Part of a small language model's weights.
Architecture: learned positions, biases, tied embeddings.
Each number is 128 + 32 x the weight over its row's rms, rounded and kept within 0 to 255. Layers, rows and columns count from 0. Numbers have three digits each. The size before them is the row's rms in percent of the matrix's.

# layer 4 attention query, 256x256, rms 0.0945, rows 60-63, columns 0-127
088:134161156076071101168175056091088094114108179064105158181139144138094094111083114106110057158147158141120142155063113140147093131122093157115135150158175102128117183144143160119122129124153162110117103138159102124131124078153174128117179135137118138174091099139132113135139121112046173134177162111096052117110148093112121110149108106071214173152134144125118087116127106116180122076114
093:153148081089151127127107130098106157083111141124134161109146086160166119125113142157117206139101155126137077126128136094119107154138198125143171080152164148150093162122119154105099101114128124116120111124196079103157106113116123136127103127145077194127166107137124131132124135075130158114225124125144126114103131160175197141117101093144159133128095085092147071138162106137159133118063
089:150123133069148170117139138096082058087045150129125124145191153159144112139065087182127117088139126128149127149115152128116098160059121130114131053095114148055134183134184132168066161124096140149132127146180230103088179069130166112150103156104148090128114161099131157127033131155157134100064129177137106128103116106110196130094114110071171171118137091152135066101100103155178152108169
093:076126105121169119147115074138175149112095148106144107096099145087178150208132185127119200099171098085150171160119106152150105146148073108154142122170104091109134141148098161130146110113079132099122081156062148149144137072114164099163083103142154166122138130130209154097155097167074122156117169133123147156163159144131151126143094106112177091089128120066126134108092125099139146101148
# layer 4 attention key, 256x256, rms 0.091, rows 60-63, columns 0-127
086:116142063191105149161124123119095066144106130153217118135072133083172104127140136156102117076176093118074123178073139158121178132121141085126187103064029112143128117118140158175115096142158175109129158100117210142125141135123090120156161079141175097124145103093131119105140172086134148165126081137092150116100076143171135109141209123115137082103153145176074147143126142138136114104139
091:166087065195035166102110118133109117108188097134095175171113186114115144110158089116155103115073127094153103088151102132104123153098157109109104144116160109109148123096161142117121175146154112172112121097113183140163109119169146161114157077114142095142133169091142107048129128149118179150136132115157099214120143121170050147148137163182128133099139146168120141088138172166134178077169
092:133092137139161122081198112119147110162148124151142109112110040146165132130226155138141162134120138149154191054116085127082074069090136160134080146105134120098089127156117136128198136141166078154105139090042175137097133150124082131109160080161156074116161101166126092106061054105073131144175110098088080098130146112164165006160106107137113152103114116134107095080152118139146098117109
092:146147146063122175153126071101105113137141212184101168142099104157154074125100117177099088125144140153078092098112101069095157116163179135124136103143093181125108137095121140173154115078087079116117118119131140161113116171138137102179122192157120106129101093166145085138131153170081154125132081065090108147093132113206149192122136147178066193136146093194085138178128164090151101131080
# layer 4 attention value, 256x256, rms 0.064, rows 0-21, columns 0-127
103:145157170106073160121152149125062097123141105124149132121101054132108049147086138115150072111155149142153114125115120157144176170139131152087117088136115131089101160124170089106166162158123106111091099141108130075152155158149158121095174145163103185122126081159100144088164112177129124083105148068152109139135156172046083171158084094139130100131115172130108126137139160131102071089115
096:164110163140130197133125149164114139181164091178157112141162155133123134096129173152109160117116129175147177153134136103103142107159123121118110112079120078156122120100157116161089124140080152097168127217101081103121094135114111074091142145027105140163106160139095139124100130114124119117186123109143093138146160167100137105156121191106154164152087161101138125099108132087120148098125
088:088114109162086130108136119146139094116095147099121167086128109116162147136080209157160132108101078140109151105158129168098085066135129128146111179133122153122092133166114113165064101125119122140146123091111112191124093097122058158162135162159139107098116144110155187160087164162137106164134143155106177152150170101088167062164114089153171110177165135138143110103051137080080131121062
096:164074134117148192150150151097156132117123124162088130136120108117157076110111110076143111168172112137185156126118151073093139137129121118059166129154120162122134076149112165107168142150145062182097089126119153130180168139167180169136123121174174098121078147085122114150158109120132055136141136150153124074153128113181127114094114110123137087154115121176173144134132059097144044136109
111:147139095169105117206124088076173153096127103033110161151119155118130080121146179114155135135198099148149094136114125116108176096189095117160133167116129169135052161144138136120136139201099158137161104183125150130125199133158038159079064113176111122052141128156129127136161184126162124123096098098107114143107107090113169157116140140083139114171094118143097133110092198121092159127156
089:175125109082163174091114144133069200170104194152137086135096142144163103099176100210112157135081148144165109093147158103132152162105124089128100127123152173128145133129172086075100154083153113127107173120156105159154148117143138076176073083086115112127178135111168135120106115105097100111146101112141133110182090189137147088192138105142114080119159126090127101098088188117154170175136
102:124156173131137150124128090149111177151169148151102099078102133119174112128164114159109131194166110159155107111072155096117089121115146112172113151169159106093105091127160098058148049130167156171138162071118132134128140102108174091104128183157058149110105149159112156065077094122132135068114166149141161137136165087054118088099088132150144184107104152110145180114151151127094166137106
099:182128069189119138123168132135172182116153114091131117102140111135105160139117129145097083078124147153095164150120140166123148090142114098129127180098139112152083121115179153137087098104120093096127102185049145166102044176075141121064120150210131067156093141119075114187101126110188161114130136140116064138101097148141120128102134085119092162173149166148105118164193192101100110109083
100:160148165097111115139123120133108130160197176101069167127162118136159219156122145135153149170108089180111164092107140103157122123107122108117080095093115082120097125088103141071080137133164149045132115127146127155123154073149145085170104169128109126140157142172089194148105105123156142164148143158186177110106092149095158098096156121126137138187118142133171105061161133083119173136137
092:160073144125167100127084111151120100145120121110077153156160085126099130117143172150148138176091159118133183168119113074083103133142109154151120140118135139149100175182173109080122134128162110076186128126108123084125176103171138164086104113118188033097125145097161113183158129144134130069125125084121108127097168129105137122117168175155118110115130126115100096117105105193192124126158
111:176092164138142135118166129120133098169069119126128102082128128141133093099134155112093144150135127112174107143083123085141081127133104075124105092143180163143116111106177082113131140208125100102093160130110155149081109148082213137149211151077105145100102109081115163078160136140110174086124064118091144100169173165135075133164168108147119126179140143160168121125121137112132182127101
111:118139182133099075080151123158102090093093104118198118066121209128126054105166105160117142167140155172169159066145108112132121164184074072128107146139103151142075143105144098133123160125132132105132120120136204175127116146116208047114188072135079208059121154129097120125130149095127164075101117084088133121152175148098141094108148076195110151153150089100121102080121151174091113113126
099:122098094108125147136133138090169162098178091156123138149129096137114197134099137118060101086123130128149104083128179090128174141117129101147122123138133153068125135075111157130124136155157110114164123118113073109142121126133156118117126129151080151128126169050112083091139184127190153080141151103067099151094102093163149159093134121111113107071158201136078127115088129112075085071169
099:101102081171076166145086127147139156104143145063111112189119051158081134093189130089095123096112110093142151102106156158125123151146157188113099099161086075153142123161142130141117189174157084155171109178085140166179118072129137209097085128100150107082119068121143139127126100119072122144107149105140133140122116147143111170135139122143106138191136177163129121150135131142215084146084
095:145140172090141164117097163176093135140078132120107138121082121129141134090148133180130170160085097180169144094119105099137166107127099112098110134137111137151118119104200135134144156056144160136093157095121123147197133121157155121143087171078192163200176132156116140103119171195109095176139148126080187150124122170107077140110085174182077091114117174144078164114151093123107124078106
103:166189125164151140100124164169155070091172162133191115152122096163168133115118093167114130167096124144126083120142112178159159155170160149080138091122147151097150140096138129128067148086155188113163172121131146122119130201131146115156091140076100140124109201079114074126086091132110104101159115185078151148167159134131171107138156131179125087159140088053105132115096091110112151131066
104:130139103164160171125124126070113185172174074127148142177086109185150197106127121105114102146098103117168085124075184187141123108112123126145189190135143138162115072122110115124136079118125157098108160125106127138120151153130074140098141130161127096130112123080137100142084118110164115186097138171061110123161139155162145127080122207149136081130131182131135173128099123159136109095152
098:101070174120077118152101167110129111095207151125117113137135145150120128107167138170164082104142149199106073127096088113108134122071174102138233171104182133135078128119160141108076115153130110120132150140118154156095132111160127159160199160155153102148059122110068125137141141095139138116148128120138160112122129137113105143128114124087123140117121123089101151172103150132191108159141
094:170148125127173125150122159102055148132101165079105142143153185099115134145137092127125072091166111144162091112100143095145134173181121074171171190074147191198106078123152140093142109097126121150094077140097116135122173101061126142072107122123111096126092132141109076118112164118043155138118158076091094162148099141132136113149132073101132144137077175135111124127140161120163157088171
095:096105101126118130142179105153096146064139101097102123076145113174099127146150129139134169136133167094134181101125108070111135176116136151161121084098079088135177172190111126108097164126106168140113129162151104057140139094168045115054128101156113067160103116164112142149148140101096104142147160125140148111137113146137109167096142078146170158048125144205153175121101178178144093144093
106:036136117110143091106121117091142138133144142159131111114059100122181139158101124156123116140085090146151125148186199161110114117116153075101145158179110120121177109176076083135138108113116155178161146086145144153089138155140059189150121171121147046120120117147163147103140154148147135154131119146169200157123121125165152103133182101107132176142169138070141122143118131124104123065193
095:164108147099146137126113148122146144166113137130133098110126106157106152173158116133104119111075128174182124100119091164127115111084150147079144141091147155123091124118135172124080076129133148156175089088072101146116096136118125186191126160184121125092100093098146143069106157105162154098155140146148104155156126105102083064086109033116134102061141183121168132110128122114094149111081
# layer 4 attention output (transposed), 256x256, rms 0.0733, rows 0-20, columns 0-127
107:089156113073124126164070155168100156156094078140186102171148191133135131085124148126113118145091080113075115157129144137109137135082103113112119154118080165115166125153105153125065126093132162151090175123165132120112092191101115127175176146106131131178094139065091118082106152113114046137104098168091096113115123136150123100153113173129072106095176084080093125182151111205159160133154
101:109133130123107080105122134138123120142141152134122155108127077091122089091109100094130102140147096151134134164147137171123138203130142138189104134153126132156102129126089077103113130090235095140087108083110188115148157136139092132116168053156170115174104098142157159128130090126154085142113152122090142138180148170143120123104046152076102093074152114116121153141122082148116160142169
094:161076154117138160127126078078100178094134130126160088137143110114127061142138150132109192116202117093197115134153100102172202097092086095109165119153165101154183155111129131145081098105086150108113103151133171141169180171172185076097127136175086145142097134126095115127161086142104156161197178145127148123127120132064181127108085144165108152120114130134113125074229139072098071088139
105:136140148140138140099127133152130107115111154149072129089123178156088106160094166126143117117158129145119159133181145174071166141185137143119095106058114159086082122121120146115122098086138095118130205149138167116084102107138177126117161168088103082136148131159165112082111205073077169101080099129109125181094161094166144122161128183150164122102139069079094107109139170167080109114139
120:088137078092147155082090170112089102124138148153137159111116143167114178130130116155149105122063153112120134114119142124144105094132127140101167056136148121164176117133155158074134135117113087133153144126152119108162161108107177113147142172093099107126128090085054167159085134105116065096152115116145189192128104104063090198127059142113118135133112093095110113140100159163135133108109
092:112102089102162132145171112083132131078152065089156131139145163120142093158089086060138106081131117158188110063128170137143081115148122090115138141117150088059103104108093121137164113167138109168149130172128180103142064135127125145137145159168132151101152133142148145118122090148158120143166088111152152123107146122106088103122125108122092166108106169125083136210161108113156122161151
098:111148128138111158104136150182097138157125139124168172178172130140108138148130145108103181088098188112113093123134093134117173094124126139083136128131092139150040133111111161149080153040132150164123129147149114111151144158094125107186088188066096112119102163154128117153183131084130115124134118094125176097112102149091102128204180083091184101128129178125119142121091136181069107204124
107:118089080128132106182106140075114122074144117134158159162138086132118088113128134117116102134088120155169080099092077135160125187133128185139179044127108088151165092151079103165134128161136158142139115076136118114183181125165117115163125070074068171158148161109139179092203151155073088166133169092187116121151128073148078149176108196169121119130133167068147069086114127139123178121159
103:139153073075149122137144157095115158161122083117126076125135110118146175137109183156130093090143204090105094116104112138138194119148170105175104185127152101138062105153105103110105161120132089155166132088139118108127118136140115152092128164065157113083052160096136141130110096176114166066088148069118184140144132110104124116128093121115191176122068146168142129115072097185096127111179
098:110160136218116094090172153178112169119058071142149132112133166118108137105111097146148147139139140146114086081184189154171150129116212146110138148103187099129101059097102134109140104094155112177139139106167139113115119135089132147165175133140094195106153125116119118109147147128050122182075075173086177201115114189084107108130103142100126141134130110136147156171210084083150147101108
119:125137059131125122210090172106117149151151064131141094168117225110130157133148101082113107172136184116104143154146121180103187136105098115152142113133145114126127135102141123183103153106180123146113144139199148094128110170110113115131118113186143116215166160083124052164150126097108134111179143127128080113079102145076096149108160101144119135112141126107118181147137124122126129158078
108:070074081108122133131139148157129137129139132041132151205133158097128139160108105122160055118115139144159111125193123137106146138083099136088098123104114117146149066149163116165134100094124116169077172102114115116174115183148100121094105169121127142176100141077147165114108095122163074142171111129121135167082128140079118143163126109147133047083147086169141141159117109096124120168110
110:125165149118102075107139133115096101147092229090126118111135150125116142138098143132181171138140155097134138111107121152106099129171148138146096187060104059160107073147098152122135130070133172145126170140177169161131158082114112153133118175089098094110142157234120202169123157157085066122091094145157136174152150169088097105110156115181142156128160107126159128135184133132162099174144
105:143090140129132113066083176054186051139079109142117134123100128087162093141107087136135147120178120141113116156126110134113048104135123079118108107202144156125158122120158115151158138146085116067167098142151176135089181156133115144156214152130142187144106152135177091102092154143114085126112089099170167117141084131145169102132145194109123140110069071170111193085121128135157115073134
099:118166102116167154076139113065164144142121101096143125130095145162142060111101097092171166147148166153104072183177172155087184136143161172175112113127134118146113117124141112129124083117140127157107133194106158134097096143146063160109086061151155099128125125091190123184066116116136143110084152092106103087105164105138105120115112107106101107118078135176118145112126188114173164119146
105:110050121114113115132146091060148146106114145104145129107194091078110137152184200177080142141144124155086168117133145153118134136121149083105094153150166126165159101079114144110123117120227112140152097132142107134172136087111083137097196130175133168125165104185111092120149125127187110123156130072167061139097128130154114097153123131111108142090088137139149135110140129172128132147141
112:162197187135142133148139124076123108088107145117127155110184108140124111101099061111153123088116076131049144128111088100116165129179170157097127113058123135106123191103139129048161069110195112121129115128144079116121114114117153136125150134139081139084203078156147141165162163116112173180189127130169167115112118032173144131112156145129110209116128113083115132105184107076119163161115
108:157168068088180128055160148070124126224124140075137084092140096171100169138120113101148146134157131107113168108141109126080197130171145161171116143120127113063171108154137157194124117066142141086117150089117079111186093135142131130171183147106121157092168137083196125158160075132110096196135127117128103154134118085153171138092146111149149175173076052135152125154135105135115157077052
092:107183076106129121108155134102185125126119089121174169174156167195101081188172096129147115122118123127148163125109166115173149081125117161158156073149148124019143190102128121150125163127144084116099130142173085099127144116082124082192167123081133132133116169119148148093149105165134148197174117133177084129110138116171105124121144153128095093095162131077138064126137090168140109141120
099:129195154166159097151096162111166119144125114238173144183124100083123125141096122166180119112090124211187088195118133131143089131139100092125165121147122207154174101176126131110195132129180160065146123148113132146157167122108143107139159120118104155088146106097095166184042144112061133125122089073107111175128103162091164069134129148119143153174152142096129133113128095149164084119083
111:152125198105117107121140114148078145129138101141118074092103092129100177118117175074156137110144110115139133130090097176132121084144132155116104109101202126142067131153180138142118134124127149146130113077160165094107085073116140138109128133166102177127066115162183150118073108154173139132100095141197146116179163163133106123148091133112171127164146086130173150126187097169113154160055